{"d_model": 320, "rope_base": 10000.0, "rope_fraction": 1.0}
Each number is 500 + 50 x the weight over the matrix's rms, rounded and kept within 0 to 999. Layers, rows and columns count from 0. Numbers have three digits each.

# k: layer 2 attention key, 320x320, rms 0.0933, rows 166-191, columns 160-319
# q: layer 2 attention query, 320x320, rms 0.0919, rows 167-191, columns 160-319
# v: layer 2 attention value, 320x320, rms 0.0645, rows 128-144, columns 160-319
# o: layer 2 attention output (transposed), 320x320, rms 0.0546, rows 128-144, columns 160-319
k166:496509537443460680437491474444498420499588468558434541503583454468500492520482478494557576515520555489436519550511502506498543505445504484507490592433472472509454570546513570507519504473469436472392444468460482498523493490449469445448547478452519431522499483442572519486510592411486459516537495487453484418451489438479539575494483550422579536483498466519480563545568459415486365535550521500500442440487501458518509547440494474551560472520507469513479512576559539493513485586521502
q167:437504471433456498403497511474470524439534492563473408536562430520472474506494616551472468463501454468530516511593577528490436532477362499483562548487582412503514437507549478469481560502489437514447489552573525586448501607552510494487514529384487504539524490506426549586527444570459452550577538470518475523465514479576538426492453488487589494435403535512591548496505504473489600471557455572469561471469521563469458566489501551485552519485534523438504544503470477472440498514481545
k167:479572468475534473527503521382579486504547524523504529518498542510440438513524542482481454418444438496337497435498533453559559611465425503535524548544499549469557456500464465496497469580507520503513431472594478496482481424507498543518351481549535438540501581502483499539458461496553485582383567500534493547416444459483453523503445567492385541570555553419473478483480550445494498475459485476503497556439473467490484467594494450477524468529510532465475546527515492525459520511531570
q168:469518563553519544416481535543538480515517503562540447566516541468518512479431527499518534557477530625483495503471562464472528455485403461480436520480527491496606458530593558400500538513442531469423524513443539494506514582491487417577521564480539486556480541556532547445544476635521517545491453442445488382526444560574533561508478637502443544555543536560378504550516379470504450586436463463480479454376543508514574494438465536451466500442496478500477549513501496478488516504517510
k168:448461556454511427411623527464548556494537439398572405460437473468543419546458521555540529513463389467453516455459426458470507508575566528477531429532540531459485423530516434531538406462502502508569483558516527421514536579409495503500665543547483563504533489550515431548486464460408494507407512536551494504517495462659499582467521500513449563510456447447554509466496420486494554466551490415507514486556400488464473529424538521505438565571408604479620618452470507570431561587498427
q169:466524568582429424544463524583452490554394445374535578434555492478479391515527481364526507453515499493424418502472429518463506512514524524523454500494438543543530517565492520560429380508523564491490433519514482517506391549497511408432542501496485476454460531494483487492546516482562535473456560408596517575436615474451594504470490423468497557570505546535543493513463595490532296461424503452570471470520425398587469521539459574538418432477445487471490552500475401457561515574566383
k169:492541470533502462512519530527622388489546513525561501520421550517483521431487494557506523603591535465509468572445550469567483461426569520493455498468548412548553582498512427454519551468535611556562521488478507443540552512504488437501529475473516532555452488515585420508433470529544529535513579520547476587546472429474495408488481475486477481492541497467528547503477511464484540447386562484453461512543524571669639533401488431482550448464490515575535589373541502471436523359420457
q170:509494503411457436433517502488484521366560494545518391552536462559349494495563506545463500508473435519489521526487526447549542600496518455491495456496449436567433466516475474474482496409501428471626519524518548466509524374596485428508472416540540486426597539480643562532486480420567485498545442518562540499445399495548574518449506482520526432562588604520489514453610507469560404497526538538508449563549527523507605570462577413489532378482532558491565426439464513660509521504590499
k170:453489427539457514559489575559484505558472487502433579437613469397569563475600514406499510522528570484527449511433396518549496526514486500471537513545470522421431438533426497470460544497453470477508506491445485437520472494435484479438400504420514590552440521491527520550573479500552551533435534599511530596587551573543488514459474517467536437482506454555503463563431535505467505544509466472453473469382518474460485562473506484461535410518458508519484576551508495493469456452503526
q171:489470483393530474613513432418522514477582466456493434578458517439505490557512442487468522435542479491493578478533529480505576456504514498471488556471469453483499472531501515531493539522464474520464566490496479501467542446529423525494492374594533472476503504457588458472466596423442495514555455506507535437535408484496570584506508484457461471491480544492364524459434460480489581417528370515537482566452438503510507537547483439507493511498564444533635400529521505584478565561506516
k171:471462553551468472352530496596544611534456463519474516470411426559490517480563468494562499497493530536501493504495499417480459496469521513469496501433527394553417489500445454536499416465476475477520547500514505567500480450486589553604489568514620536518456513505563538542544466571585515461539390528443529456523485490518445434493466481587511546556460451476564431497502430419491543481599516416472551450559513524525472525444498475469528458530516547520599498482480514558520471513536525
q172:508588459563515539457494548438528505540503477506518485496536493445518470535571530420546553502507461473458541568545473422509467419470584490494477507488486516520428559532494507529586427608446440481471414607667479566513445505519464533413599481494564526576510437493471545507523509559517531481507545520502513526507531493465532462482473550531474658537517486533514516481410555466471418496465337442493512478412466580469530509524536510602436487495455530525496568551490533485558552569476417
k172:466475429522428479519591472410477462515438496466553479495526514547512532537564498433444462418493452469522610477456524544423501489510548527507409426510501523521597529550567569459523513420538549560321476492477555561490567519540457501447459496481502471409531569473529420455481475440453433444514510437527518580517545513548490489556507531537543554495556442522475530554519400451527486485511461540471428532552490456490564534574484505490492519564530557402473481469480525569479533601466523
q173:434592504520420469471544525446529464450510392482482506488468465614529496466552443441550485488513558487504494536479485485494466493504541490495493479469471448522549452457543451500548473503575462485476516508552520432499552493498506499541582451462457452516568548446458473459484410551584566468471409568544514512415514546504527563471431532440467603469475437451529487500557520480470606437501478582575501516465426453555501465540533564518579448487561519550614481488508505521442580510537475
k173:486570471581682513491530512613501450547540520561458465497421539437526436528520585578421540447543520470502531488501469505469540557539537579364477502529599506450587509530570411513526494559429492433573471541530527517577522464524530465434531421488437427530427487525483520521596441414647402469428549499468489455523407547576490446475442461538490504558565507478440512530448536526527469480492583510494503486474481479490439468552502418540450579566493431553491527540535480365482542460435472
q174:545583452553498524532517439402458418463529499558608528500391590441480442551515534460507486503515615499553485446538495467548533554469441532470540579458574472404507385487515481435561591429467535577483455540447500482531517443506466503546493458488454442496488538516532523614503530575465482588440367512456493528517521516555509494531466433520436403413530527472490359492501487500489487444465575558474479491488526468474548492487509518462500521418516496506461511429488435375506391445502571
k174:512503512561576417503538498469461547561449476462448522483457476479531482387489505483507550531500497471538530424545569499504529434517443512487494530496500497524565475437510461555566415499452540570516558575485621520520549450527556420522511581478523467505433562474482501521531447431377518474525481495461465512496471508558503478489492542478448577454515494488403521601549434467569475454563521516469541581441493436516507511568560569534512556467469511460586447524490444514501435497393453
q175:489554496528536506439510539489467418463576500510472514516412490466517582509457488448467554528514571449504467502480491479485472543444527465486504541416532488463568507517425552439430517576537517510553520523506541493438510526522512567535377396517497491606459455514466489517524432469521471517570539458562521482467510576534445414504536527512538458481502495466407455464498496562465448418411460390498391588607466443489543511496493469498663454493427439522487448507499494547500524485481550
k175:481521482513501452439539477543552526466517501458532532507544442483460504512503493552420440515534476466475493500512567392522413483589568451449461475527591495565456539487473469506504483465467510466453557537491546611509495529465464406458580516556486456494571464543572540411559534525440470593531450535554487508478417428534533510486462546498538549509496498505496517570439435521518494514578467452492513440572516540486576537452583591495432546496456546372526450538475567428488517509489495
q176:463573479516520415569501464531513511515465546528588573462483537380475476486509529602505558414446535534523426388485470435570558439461502480456502519451529474472469543566532522479550430541431517492416528477587498545510473617458508416468588561495598494460571442552429473539518450495577565529491555503546468444575407535529518382487482564429486547545499540461375524576463591487491409541596445517433518438450505526520418447555573464491372440496496493538461576546501522469428486454494500
k176:490477520540505497455515506414420531579573596540534424462477448600503477437493472489610535527474525414479492478436455495456536498423414471489461473515421451570538480576471555462495519418524442446523498590446459591427458472526483520486549489493472596518560575523493447430585447527459606508493505567469492502422544531443444512504464534438388434524470545557591468511537505483433462550520539481518440507490516547513572489454519523525530445558518517484515460486559516357577508446502596
q177:538510556523501506358571454435569508481523435503539567482399512442582554459456478512490447501516480460583490587419528514482461455534514458471565527497536564467484497397468499511500454523508460551465513503553478521493553488517517525481430561608548576603507560489491467464520480570549506532568483468456491378417530543522514517506546508462538515511489491450499484445501462548515475523657527499537522498493511478463522525513479518524489572522560501506442499513485576444414432487392460
k177:550513508499467556401491510571422464537399415456489541508470549537596577486444499477430432485432501594535490520518448601448575512472452512506547548541469459504509421552536524570492500533518533464466502511468509605514575484524435500481467532477486495497555464420557546438572451492598540413568436485457516447539504445578554519529588552563492479495413483524485556410458424500530457579480525663440554557523519558480503446518534470451573518473472512412499503461506419435561467505405502
q178:478489538490512589535473516462548443488519404564493402533576491478518465479450487545458548521551490485512523548577499509509417583469483494481512505482523537391533504478462465613422488456539437519520461516508359503487517523491545532468550489515507517372543543479566456388508424508411416530500546440473495613444466508495461542587545589487422473417490430551566463599487473466528577511521404532444583510430453435477490403440509507513458518522511477498614468508536469509519445529466440
k178:501520519446469652480478477632510463484547558445567507512376446464596543523523435413418335591582539578488391436634486454526514573572499481635472513474517599582566564574511574499524474495440575498527453523533492440409599542557448485444529468445448531614512402459549447470444510459419463435533515484418533472493570509425434514454489472547591427460483471534581470495514629604530526479520495548568446567499448519548538483500468461490505570436403584477434480462509527575562431546514574
q179:525537444528532484480586493483533522480521506545548494505601547447427504476431562441521501626577516472463568407504388552540497532525435503491555494523569507559479548584524496473553535504431584535451607434549568477496397562508536508557558470503494445474535514459535462395430522453517562466504556471471532446444499516479481394557492453522603485516449576585465505496429485494456481523543476436503401540430392483412464551403477434535559491485555579535568456436536583519558476558530489
k179:468476443425462509571500489553518487563539433505446539494503491469457553546498466418509509530588323482532515499558476525463516547367437481521508471501480536419457519465452510491433493480635458482547536536571498517519543503501533485543573526553529550582499436520517622570530543486492497353532501447474435419499624419481438487451562414453516496537504414530551555500491528521609437495479529459518430458497531487485483480626543599490539492469475484561413475509458443436510534452546451
q180:475603442411467469447506542539583547519550572513448512601488505371480507614597527462459526415484487464507514550493406425400435593511441442462470395611392410589489507526511509510483545547445462535466488485554530505465504476481474531571434508509456499485462505508524523507553464568548522505440496510480532519471427458577519526492551440529483414533443483463472490513503542490499489555402513501530440459522529435480559491441497454535539425550539489566648496527509446557499439563538549
k180:518424477539492586563496495463452546471504511507569564480507481457495412364498552519431569495542536522512557523460474574512417471517525477508432441514498395527505470401507452609472509485497440514535568618447514441509557510460506491514528412398475561576477491463540500483498495467449567514454472447455446541543516458556518491507452530545426478504498475381497413492483559548507469524448455396521490429510426411492509548568524435488552485388475548519495463500452517608518473544455504
q181:489502428391476477584515471599583533464552395492535519519522539503519494511452478576512545524510453388534517536435543543498582458478375617522469431425536480540556566494434469532386500546456534540492459541477577505447554501538404484418460619516467487543526558508505458512504593557561490524391543552477526597647525472521488536429434478577478572485505484429492440440588466525469423520515572491534462553426531490519510488544509530418572548579471568487511348465544583436442525459530445
k181:424513518481416594495507526466436536526506558531417489480616484522500422521552562436412488493461503573484510482569514519664473464520417485556508528558519461487430463498530394557553493488460537578545551505510530478559463396450566541517531540499548492545504528514518475415337520471467590428417476481508460561452496447509464495420537484513617497551563577473450462499449559500526550386437482476544385460559422532507501506457484350511530542523454458521555486482514521478537490563523387
q182:509503510560589505508500487394435500541493490512448585487480423527530448494415503492491367528558655535457506533497454481430521537486456533474508487554501529476496533499598464519579481509546523485457420433572493490544430530474503620418536396565460432485530494460578602509520566607469507520503510363497530483507542531459389531494582532432442443452538508480407532490585448529436461559545422394557616518549430578475570492523509465509493462524446578489547439430507473457446562475554418
k182:490517541577516528516498498405490480501438580540514465464529482490503450537500520568467469522531483434474526432529459480530524466619444511548495468566605438434461507558439539615517553460528503542529456506518573616463470432547475645548421522509524531431495547540443453475528514488427502479428525487554423456526521391451465413581527474593464533417477470567487436501627533525590542574591547581478552554457489437572495468540481560462509586619521480431467506400539345467462456516516592
q183:474435458610583457551631481516495484475481383460484451463468598455512526548546501634483501512518523546532470447501529623532520561528476482492465422460512428543425398452417517629522610469560510487467606463455531441525498491492459487464505465470520465482393610436531565510488403444580548509562480495407529552316590446495544452469519521442565475531535514554502496527476483471503499371516539411447522432503467521515468443587521487502673464510454479517507482553480476541447523519466575
k183:454482423534561475453523578518564452375506528546416457618511475535582447479508554470438505441536451479492519511460627439492538628518648526517572560422654453584522471469461553442477506506487432534537556505412498501442403482581487423632512539570483544537524469435496448414520507426512451456501514520496583495469468439513461525418584494619437498574489528499575486503447485452501517490507439459491484435544594478570523439402570536547500490463534559461460502428476485533648503490448513
q184:518451487422497558446542506486549453527495471491643560453532406579538481479516545444486513446553484475385562495545533513525544535399513495468467461501427544413532443467479499447516435483395466521452563500545577540477552486497505510464535428465473406533514492527434602525523553485446504457466586548475526466472519524519507461463485542472523473542480522577460558538461454511518514486473487532491561496505547597517485483406468517438574522498391588447497510542532499469564450597487616
k184:477564443571557558527510503514463445501532548505435466523481402477535441476496432560552552539541512394508540448501498471420436531488484650505522418524589558429488566495417475424386461544526590490488344570505488546496433379460487550501477456530488516514532505491484498489492618458492510491462422504520528509510476491461437533538400542525628545508541471439506522455534414495528557514497486581482558529531437488489492484555438585517451529568430463518513447497515545530513544492498482
q185:533475499440546532406453593504426525500512502516559591512544527538531540461453514545485579584437485512501496482473476430486429527571528513456545450430498496598467505474469452462476496554480533529500407520508459641497487484537520516508474422508460476581462558491459527527461523525403470463621551482464464477522475519541438490502527558434556559531539585451528517520496434487600532426550483491516477455495588494522468470433527481551494447506447432506478506547468473499478485485579460
k185:462547570460436501415540579476421462509553537464474485438468415476582490514514463574509560505549502468466520487530422371492549496475448451464527512384585546477519482452557593514509485534573459448481507512532531567507444562487519478511546494446506457468587503538543504482479498491593473536396551509457448483576535474523545468625522482490455413568549453528435619457481488544484492528536513466584456551483467457474474449560503430494456520489523552537591550494471478474447505530489477
q186:487496519565487515525602513500499522514459531467535608432522473493570483474497520571548553589556582467478513496472486578499515479529559515517527537625537511487543546460460538468460555449550498445500418505489445523563543420445552598429562437512482502482527511454426486565515373479578488536478463500456475556450508477545516464495544488488430360532446462439499442392462442479546482548546464513532498590555525496525470574434429511467501449533521481496507526484476487485561511509471532
k186:487487452420552513549452515522507557510511556568567478530476436444516546456390465552540548517555481604522447497473428521584439431479468459552484528532505548515488543522492515503564428496489568540500506513513479549493444510478434475517508570411503463488528491517484513410548506511593493466482448605495497494520568379575451443487439537540556508599500474467462411499478562511502466509455515509484442510495526523421529431425455454446516487502498622405482516479480475423477431450506439
q187:453644512594536386314500437477579489431428502471507532515495463487623450481482478537483422476498501481431535498531496419468570477450491552559493614571519496447458529523472503552529530439532565440489487552374497569488408506489497626455452417450525420406531582475504494566523515471375488551478398664529531608384514476431432457489463496530380576491532510581596515464428512486566518497447495486554488425555543372490493615587492525530643521471500430559529430482495557493494531438514423
k187:540484445484542473560516539507380402511477542527481500460502538469530450564417467448497492484530543485513595494519522497515514510466569478422419402411648633466472548473546556476513505435519477572520513531484453501470663510448499442424549548545546474511469502535530568482519571435561469487554560506540581479544427492553513480501483461361599603425535517483500471515492554606428540512522484510429574465439431553499537447449495426500452528507628549433505517409511557544569543612528544
q188:515560428404473533456481459577499575454605548581438439495503453498539467546480418497490504511412487487501522521493435575435554445451541524412451572499563416457450449615499532538497505509505517484559495610452555477466419441447466527451545441476506524460490553489555503528487428564586498486484635476484500473482490459587497570470439448481482497454435504558472562540490518526498502545593502516502534584481413564526540441548455451486466526487583542429444465506491464418605458459556481
k188:569476535446481523472465424353459450544506556474530517542484517437521497568480535528480377435394423516453514453511491524467498483434518443551442483430486522516534439531472579497498526572533421555473569604512572494467460526428616532515404633490509593523487463510421504434551535438525498499498452590540484514466398446405532563544536492572561477424449465409513489505431519401466629491483533469580586505559547443428531486338451543498506466597549490555411586558551446510467563593347562
q189:520567536471501406441581510529477538476396440489489467494482533429475540520541575528468564501495614435512527490500586514502508579528496505487335438523517544470415572524512496458463524509473455452478481480374538620487400441554519473567384499423450535482487542494507505471456562537553498491515436430693482416454461457567456621541562504476408535474529467501538420573507421483469534487472524464441551421499575568501512427295529473459568557496568477454405591438481438504471490492502564
k189:496554551557496466521549511435478405490490632475526492390394472536419381488487522388505529544517502544467535474488489495553524404531454453454465518507514469594466439440570551514532636608537414473527537488536503504551507525496522562575641502514474519488444572492372563509563517490441493558592501476505494435492421522439532540524558495469613490531515509624464478467535558441525461495536435537498505502520521469453515578490462558571522497461471490513485578498531497514557547470548413
q190:478378468461452490519548458476429525452444449498546534546520585496483509537427609482520556500603491478537573485579602452548392590470500485514577503606435510572585523529552486453551488560544486509516472523470455488523469546452546471415627488588521524482574568498547465570534460503453510530575599428502494581455494552501505574520483479495448533389501481468503480543480403472502318513570571519509494612558378530502582405472541505398559513435433422474497443433477436517588478421549582
k190:516572457440473428472398467380481531595492523496439550609456438506448523514494465706473562439654420500454482513455505464490488604590521645463457643447545557471533512444415533605491441473458537459516478629572548408492569464434455375590580610503509452570444579535522439463488379493564463550486475580526486386499461460436444502474521508465531574468481559502509521451518503435495410524489482594540436540496560441495477571458498478515463490568549564487493577453584516483468537482489456
q191:454551445497450541498498478505498470530412534432486489421469522482463516447527459476493445500488571491500514577504504531553427581504583556531518565421413426527548439516505528421510438430500453462512540468521515493457519521496429546573493515439502450468447479570483449596445542593489486507558612505473443636490553483404518506597465421549421506547519518449391590533562575483587627436567491487679511492406531495514567468457491577495512553498504415465340642470514458571485518498462543
k191:495428411433512516579497535422477528444550549483531619542518410496420552498464503492545557517494520518490501485467559537500541460499492532498541476396466560527517469523493444478451504539479489455465571563561524586539492455455512536540538520489536520522504557457414556510489426460545482559518476421562481443443419594608433483419504489536506528548383524522533431415540459536540588531440470512460504546568529577517503415552565421483581515536598516572520527498388533434373422549542536
v128:491432502456450526479520504483604506478556456505450488564454468462499519540528551466506500447550533466422481465498488453500493498494533499488566493482430614450512438511489523514393637533532583550543556463511624399518520482511496504471551483471440552466503566539528499485468579530598469517639528574577503496496483560536611551480499509542500464542550429472541480462513507531499519419392537565455437474506485454490399408536502547510529521520458578479497479450495509480512520444460537
o128:653496465422430558433415509472492490535550464453499518502511540524497536489492515549548426479519481417522451528441557542527466545416546543462522567499576427502512512470579627442556498430475528539512485513475425565479528426581499487452437471514456534488477476442503537516439523485430550430492470435454495485531609544568445546535470521558491519457425565511496440446474426469542427480428472523390423519481515469482454462530443543483445537604480457500524470533477417545520359542499428
v129:503431506506525470472327506488534502559511534667555498531470498530422415484560544454533450575397438419507499619489486420497439394499595460511493576509488496537434493557484513465550541533541539468409380416385411475444489555475470507573546529456584417431553557573523427472523379491491446526612535534452546616456472541527476478495487580457550486522503528483496432430523502539488541471461467481461458448501597601522546580553529451494612506493429569487632513538540518476545522512493411
o129:602502429510558495513515442465486471579466525516497475452528556460489528410410531529520626596440468502492488527453534533441484487547518531450468447467432549444577515532468476479494540527449486515439525481578415524512554514400405463495573469490507565566495493523487505455446536528414465468424514539513479504578518497556454564534456465476523525537542519416424480499518591458479468442456483530561518526541457562485554538478549506585525565444549565454533489454497448422492447591523499
v130:500500572457470501485549589571503499528515633497488484588514543372579475521534500512478461464587436491441521483468504568517593437507545492487592534382534501458499391526417479495539587577522496443521457444492534514472462495479514567487415515437517441512510551548464502557502593600511517456528457499487544429447531459484451418521487606499613523499494498553468521565515506551501490530395489540532442538474558525541518564495499444444555427521500575471518371478519467479519512557570527
o130:594604402510449521513488414497459512406477553574545497446506419438532544480475462479595443525367525465464445537543423485495436477466436477541537527594520391495555448467592514476526454539504515526507400567473470480468546445466486491581450549495489569607460524470563636568518478454466548531478538549559501512542443469582519567545439528502479457561468529516451491469517470575492516483530477523397478526442487494448534470535517662560445553479615488492426504513409499523450535512448495
v131:528517563570510482530408529489530469527477450526512415477508595496478545501475560584463440487522466499521440470537519456485521487494565483464461573694493554508550389458574544505472553439537492490458583438613486543497434485526539526518554403448551532534414477475539564490471427633416495544562637604481560528503532512482516416481554531518522518552483488489472488520420506398509533535543470476564445468446479491496474504557487494517368594520532444496492487529534479508478512510517512
o131:590474547505426574536558429505561580571510570504521450399464441480549483558512548526513590588494470517568483505515448524532507469435450522426514497481530499508522568538525494442514502605441571495468525514516530569477558427555548440496466506480515436473517439510480472536428427483551483383453503476375513507524518427445485533396475531532408514399559604468497454538453557495587430502502479413516486528555469582479519522551443548524511497390523477481647631533452561460503570462582551
v132:551502458475506496525477513462425466493441498507473494445520546486459503532505521483485491506424513475487462449493452385529524479493478458462490494549560512458517467414422527523504433518506438506464551515411555376539490559479508467456601568552511497481517476473533529469519530546486471462547499554540498567562485514439523574540505526469427455487486622527549468484522503466471445496550496451475528537516473434551540563477471407489512482510561523496611650606535534521624495508449508
o132:372453490530505460526488564511471501507415416499463493579459494562500483543410485453440517493504501546427476581494572502478489570535598434530425447520545479445454473502526485517530542541373467460428477523542488432514507541549557514505512559599497553485440464504455519485466479473540455557543535489486529472498472569537555545524456576635579571561490394410597510419567496477445530498545431534472461433523509510535407400459516529488434552520487543496536485419522531506511532475435479
v133:428449411473492413666474518562456570506487490438518424604558532536528565515547478436470491394433470523455515351496519507534473531453609475520499434521582597498466502530537498480432517613563486492492478439498547624447455498484521426533446412610551440469385479483480450486487519524511480490504362417571483561489493501532431504527527502528420523550416503472539510491479427556479545491433483402520521524575572483493505472581492520509630583528480584465504517519475507631523559505510510
o133:547521537487427494442483583486465459528454519479473517501484459501434433497453584363465434511483609565465458543487444510501478461549461445539485535610487470554523455469498453503478498522449498488487485566551529501537489525582575532472474521521517493518555542467476510529614525476445534512468545501473465543546555572503520486498553538543542390477554466466486560479492617569507467480540555488489576484453525476525492496515525523460546521508489461556389449512424419445528613508477486
v134:507476467419457576565528606518526483514505600583523534475567476463526529460448521491416496454467593511564528450494527562559421459492555501524474436533422437395457463544440495462505501462522457439514450502461536447514459491404532438564450589558581536597598499485396580520543553550565464519524453616390467380453517503499535466442534475459656472581595507606512537541497622531506423485485520577390491406492428571626410556478526485476497604527466476572608501407513549674448487602515458
o134:438477443567523518496533568507447530484537555484414517540522524491502503467456516501595480462519414478552552547478544458531516509509501539471490500493516541591586514439538520536532487592537444520463485497472529491463538553463518502506518450529542567504506518507514509513546509542470560451472524470562441529556408533490544421440487440466486417515487436457450530489504441452477480498501493532512537476552490475471535457508573624492519509505495504444452431503470532438544555557532525
v135:489505474353526526412517507573491510487469503647579554493491473470475515535549514536507456467646442468483488449492500513540546489490440458469549522548491498508581548545481516526481452573464453503557481411514474401544493493522503466579473551583425517535456403504515461538470484490490534529500481456545494604550486493553485564494499548511567483482523420444494464604550580496507533452470502524476443549479601553490438449452500514524553522502552637538557384438508448460598502516488519
o135:590567525487503413464518459305489499543433462441576482488443547424588465538489472429461590461500497555559531523555465473493485460487512534559552547527478573513541524532572473606442412452559483474482513520548491464443428506525492529502535521543447504551467592538552414505521585565603491557478596524520521389452609451492422532476361560474513534485480639525379431514546524377533505449407511535489503647457427459472528507534390547412325467515427500433480502535425421489466506493475658
v136:523500568428463463479474514476402531423489455533412512462502497460528501521527496487497507494512490535453516491503517450478488444473488497476522524532442512460485475519441468521512585451440572476452576485507593483484462556528509491562645509519572552468464436518435430441478700538618538477512486604398519417458488467516560411491491577511511563501497564525457599425522422547491526513487473559525532564371474524563575415415448615473577480486550590495396439493409524478538455506495495
o136:625436482429546536497521533504464621457538524479473578577505476468555467386585551565582494473505497485422480512531516496529546420545534495578525561508452463519453486417559522415374487397458460478492451447424583541516473513486525552522423549535481483559410509399590488504512444480458540475522554446509495384561574449557445523643458491550458445575627647513525527510579467482465552457406482517351539504426444429488589459545522497461527429518497567502516447558408590509554433484422544
v137:527558518488496467492617536580536485455528488653504491492457468435424480513506464461495511529493439444439453512574559381487507493433590531544473618495482528488445587501452537535441503523471548508576347473495476536483559435483535427570502596554519550540630476554419558526483439453503507399498537506563523524471449470447619569510500373487553468483565532498399493452443423566522551476555518486611405243667533571559531578486439508502543483441469506457487402410477458543490499498529555
o137:579451512468488494407478512467520478526452508496486419487531506477551521529556420494413503502507488478493489568518471452604516494539543523475491464466492551545570561428535462450526548481535527467432498490398496480463510427541533525448521529511456541471587461565540528537441534514542538548523457593497480477486478554549448490446452481547537457538444452541489546427459577482472529484547572487532493427408462440531524508436481461447423482592532500526476505502487474548482523455504484
v138:476608585591499597351572507479466483531545561535358512491468542523462475520445496558549469546456499490585512575530414522538514497535475545476518519472345544498533497463524456530503517547561535505439587568678506464503520570518490402576440497587538456513507418423538518513478480473549529445442506491497475566569504509481441485498483495479526522501524558435521517551496515507458489419526558421498504530486524505483438404531510502438485405546511528502588522461511480520444485566463408
o138:476469612492428464542491445504515479563552440509487500527559526524453531606548475501550491493520522552519558360511446563468492538458471462526527526408437436427412495514552565489525473487504412448506482485453457552393443482548423580412464506505507549429486493463545417444466502453536471540491511455514486486429440467418475537440530488461547528551535477504528549546511499510458511566424539467469507469412566507402468490558546554568474452503598504426568569506402471477433595504415498
v139:508575436490512497562551462515527428579529507453604498524438466494492512516530485540442558477561620488432521437499595535470570410458495563495440403403548516546544510558560547521411580466404426500449626507505453504475556505451466558455521497540436479520466560516462576439535554440498545506515537491512540480560526460481562536489494482520584504462501439480437489511444471465462434483510548552488504475396510608566482412562482525456446499480530472528449474470505488537517486509479449
o139:511555496470581600486519504473446491431542473567490466523570536517547484447443543480546504515570532565521461553484558520559544562549404511473536425509368481491491536405470508468548504495527362472606434461482441489479501510485552452578490493513465503465517467464517431548469515513486441553407553545482572495513475469428490502500549546560362390472571477556520566385523498381583484480426549449563511523580531500515487586558529496563505534550474487500517496497578441445512603510465360
v140:497563487419515526501495465479541499542567439409453406449464573427488451534457535449501453632431407531486495505519473544468466502474440519526508410551512472481572528493498480490458548532488561534515530478512472511512425489519558532580538495388410448533447528562471411404488452536468518606504573623483451443479576549487468559449476544472506489571555470524569482436481493432486398451603437518494551493507541383570517477493519567549607431456519550470457534477537503578455442467427555
o140:530478472629579504480441447440497538510551553471548484499499481428497453430534517527505418414520463498447601472466488429574530507455506542533514509436466590541481537508459490502475425447496474410523419558522558429489522508506415493539579519574532544426637444453508512474453503414512562459528503552502481461534452448534605557571460474410374491435422426574410552566519516430493529529491546526483530429482482469557512549556583443495510392443468527531509493462581551515479474521542475
v141:478414446510501551443573493562421506504534622602576696454393541499512465466620511432462482503604556516564470446483541530481567515455498508513452382600516482529405467500532461476570587471495610495501534454485505414516534559544486578582604578551494542548409517469476384563511593493507532464403513491457496545398523446541464461510560289448441518405564460531492541519523534539417411531292521525495488525568439545543476628484503494476548511488487466516463589556471482517546552552418476
o141:373484441562449562602495509452435460453482505534456484557448593512518517590476512472517605442439493536374524469504412576527522517446520488423587451526465533444567597431500495487475441490407522532529527377453517423413495418473547549546547478505520579428509543508484574570577518538456517562535555466479476396484572560523504504454452496491446437457534499490491489570518393590609492521603662480504554502518525552532531443497504451551475474585533465475506534525522492456480430529480484
v142:515564431381470519408638484538552443483519527496507352456417554471453457490547479515466508390659576527496423514515443425482502533497568506520467361477512541551532555499608514572545482523506464499463427500519569550518495456578456440631427533587562459461421510531503512468481559480530454440474379469481544483550486499508476510495455568517420527573531615463508506559506441505510541515457503490468449441523506564470444529541487516494500517502490505458553360520508502452606488510489526
o142:365479644488497567468532527414403522483506415456492453500482529443553514552422479611412517593594510564438465415594540475442557523525523518518553400606518500590543560493489464513442480562510501558517487470481533427532453432518413488552426521475448538424485549569488529423550518468454472524546473515598492564493409503482484490495524566490531438532563489476430511471484442449548512530499565554584453442436476503526494536558473486415532501558493521484460545537495476469469387523638482
v143:508598444462483543506494542503459539597514432493511483507448427438461520482512479484541506385554429510517530411554486512490441457527431483539413616509504430467436372379525552534432376490502418497480504452584492524455600479467457530473604481466541421522498485553427494466492420481506498438597476410489503476535527463574462507548488570489555472519490444572635457467502445479476455432419497480582497448618396515529482417504534491517453457513509551541445503478460515576347563483485536
o143:472433514560480555433412567563513434549492476510393493530468539490470511472464370374435454434543525495419401462473527523471564479436484567470607483534560476397465497505541436502449415498479486441461545464566541541485516404455517520463540426512469530561388484493438551349434586636510549513475511474504536568508470548478526488439519535539496508519464466437557580530525499457554557525443488614486563475533626522540508485473516509495572543506430531580459481443513562547461638612460410
v144:498493422360537475499487480421566517537576432506473520490413501462488516474447562463541481586446543481469519440511500421500525479517452468529521470461563550524375532454483472564525473519479575465521490473371473401491497491561494451511634620517509491548565486549495452492477479596408477528449505458540551474587585451450718479469519479471468369411484496503590481482581473523467525423577467444401466505531488571484482463495538452509516557507515617495539536407489456487480489489488464
o144:618430533470463473567565482418536572585494637443533440578495454506490398559602395390491430502525496478516547573485430515569497488464424591493520471545526551504464510476524452491426501451463524438471468531503501411515550377446566537499617456430473470523481466551510559525519446519546537584468547466536433457501491562516518514443543516481560558619572459466483440434479484493597480577528497531494521539561554470527521542521513590564490515480462530545574450584556529568582490594357486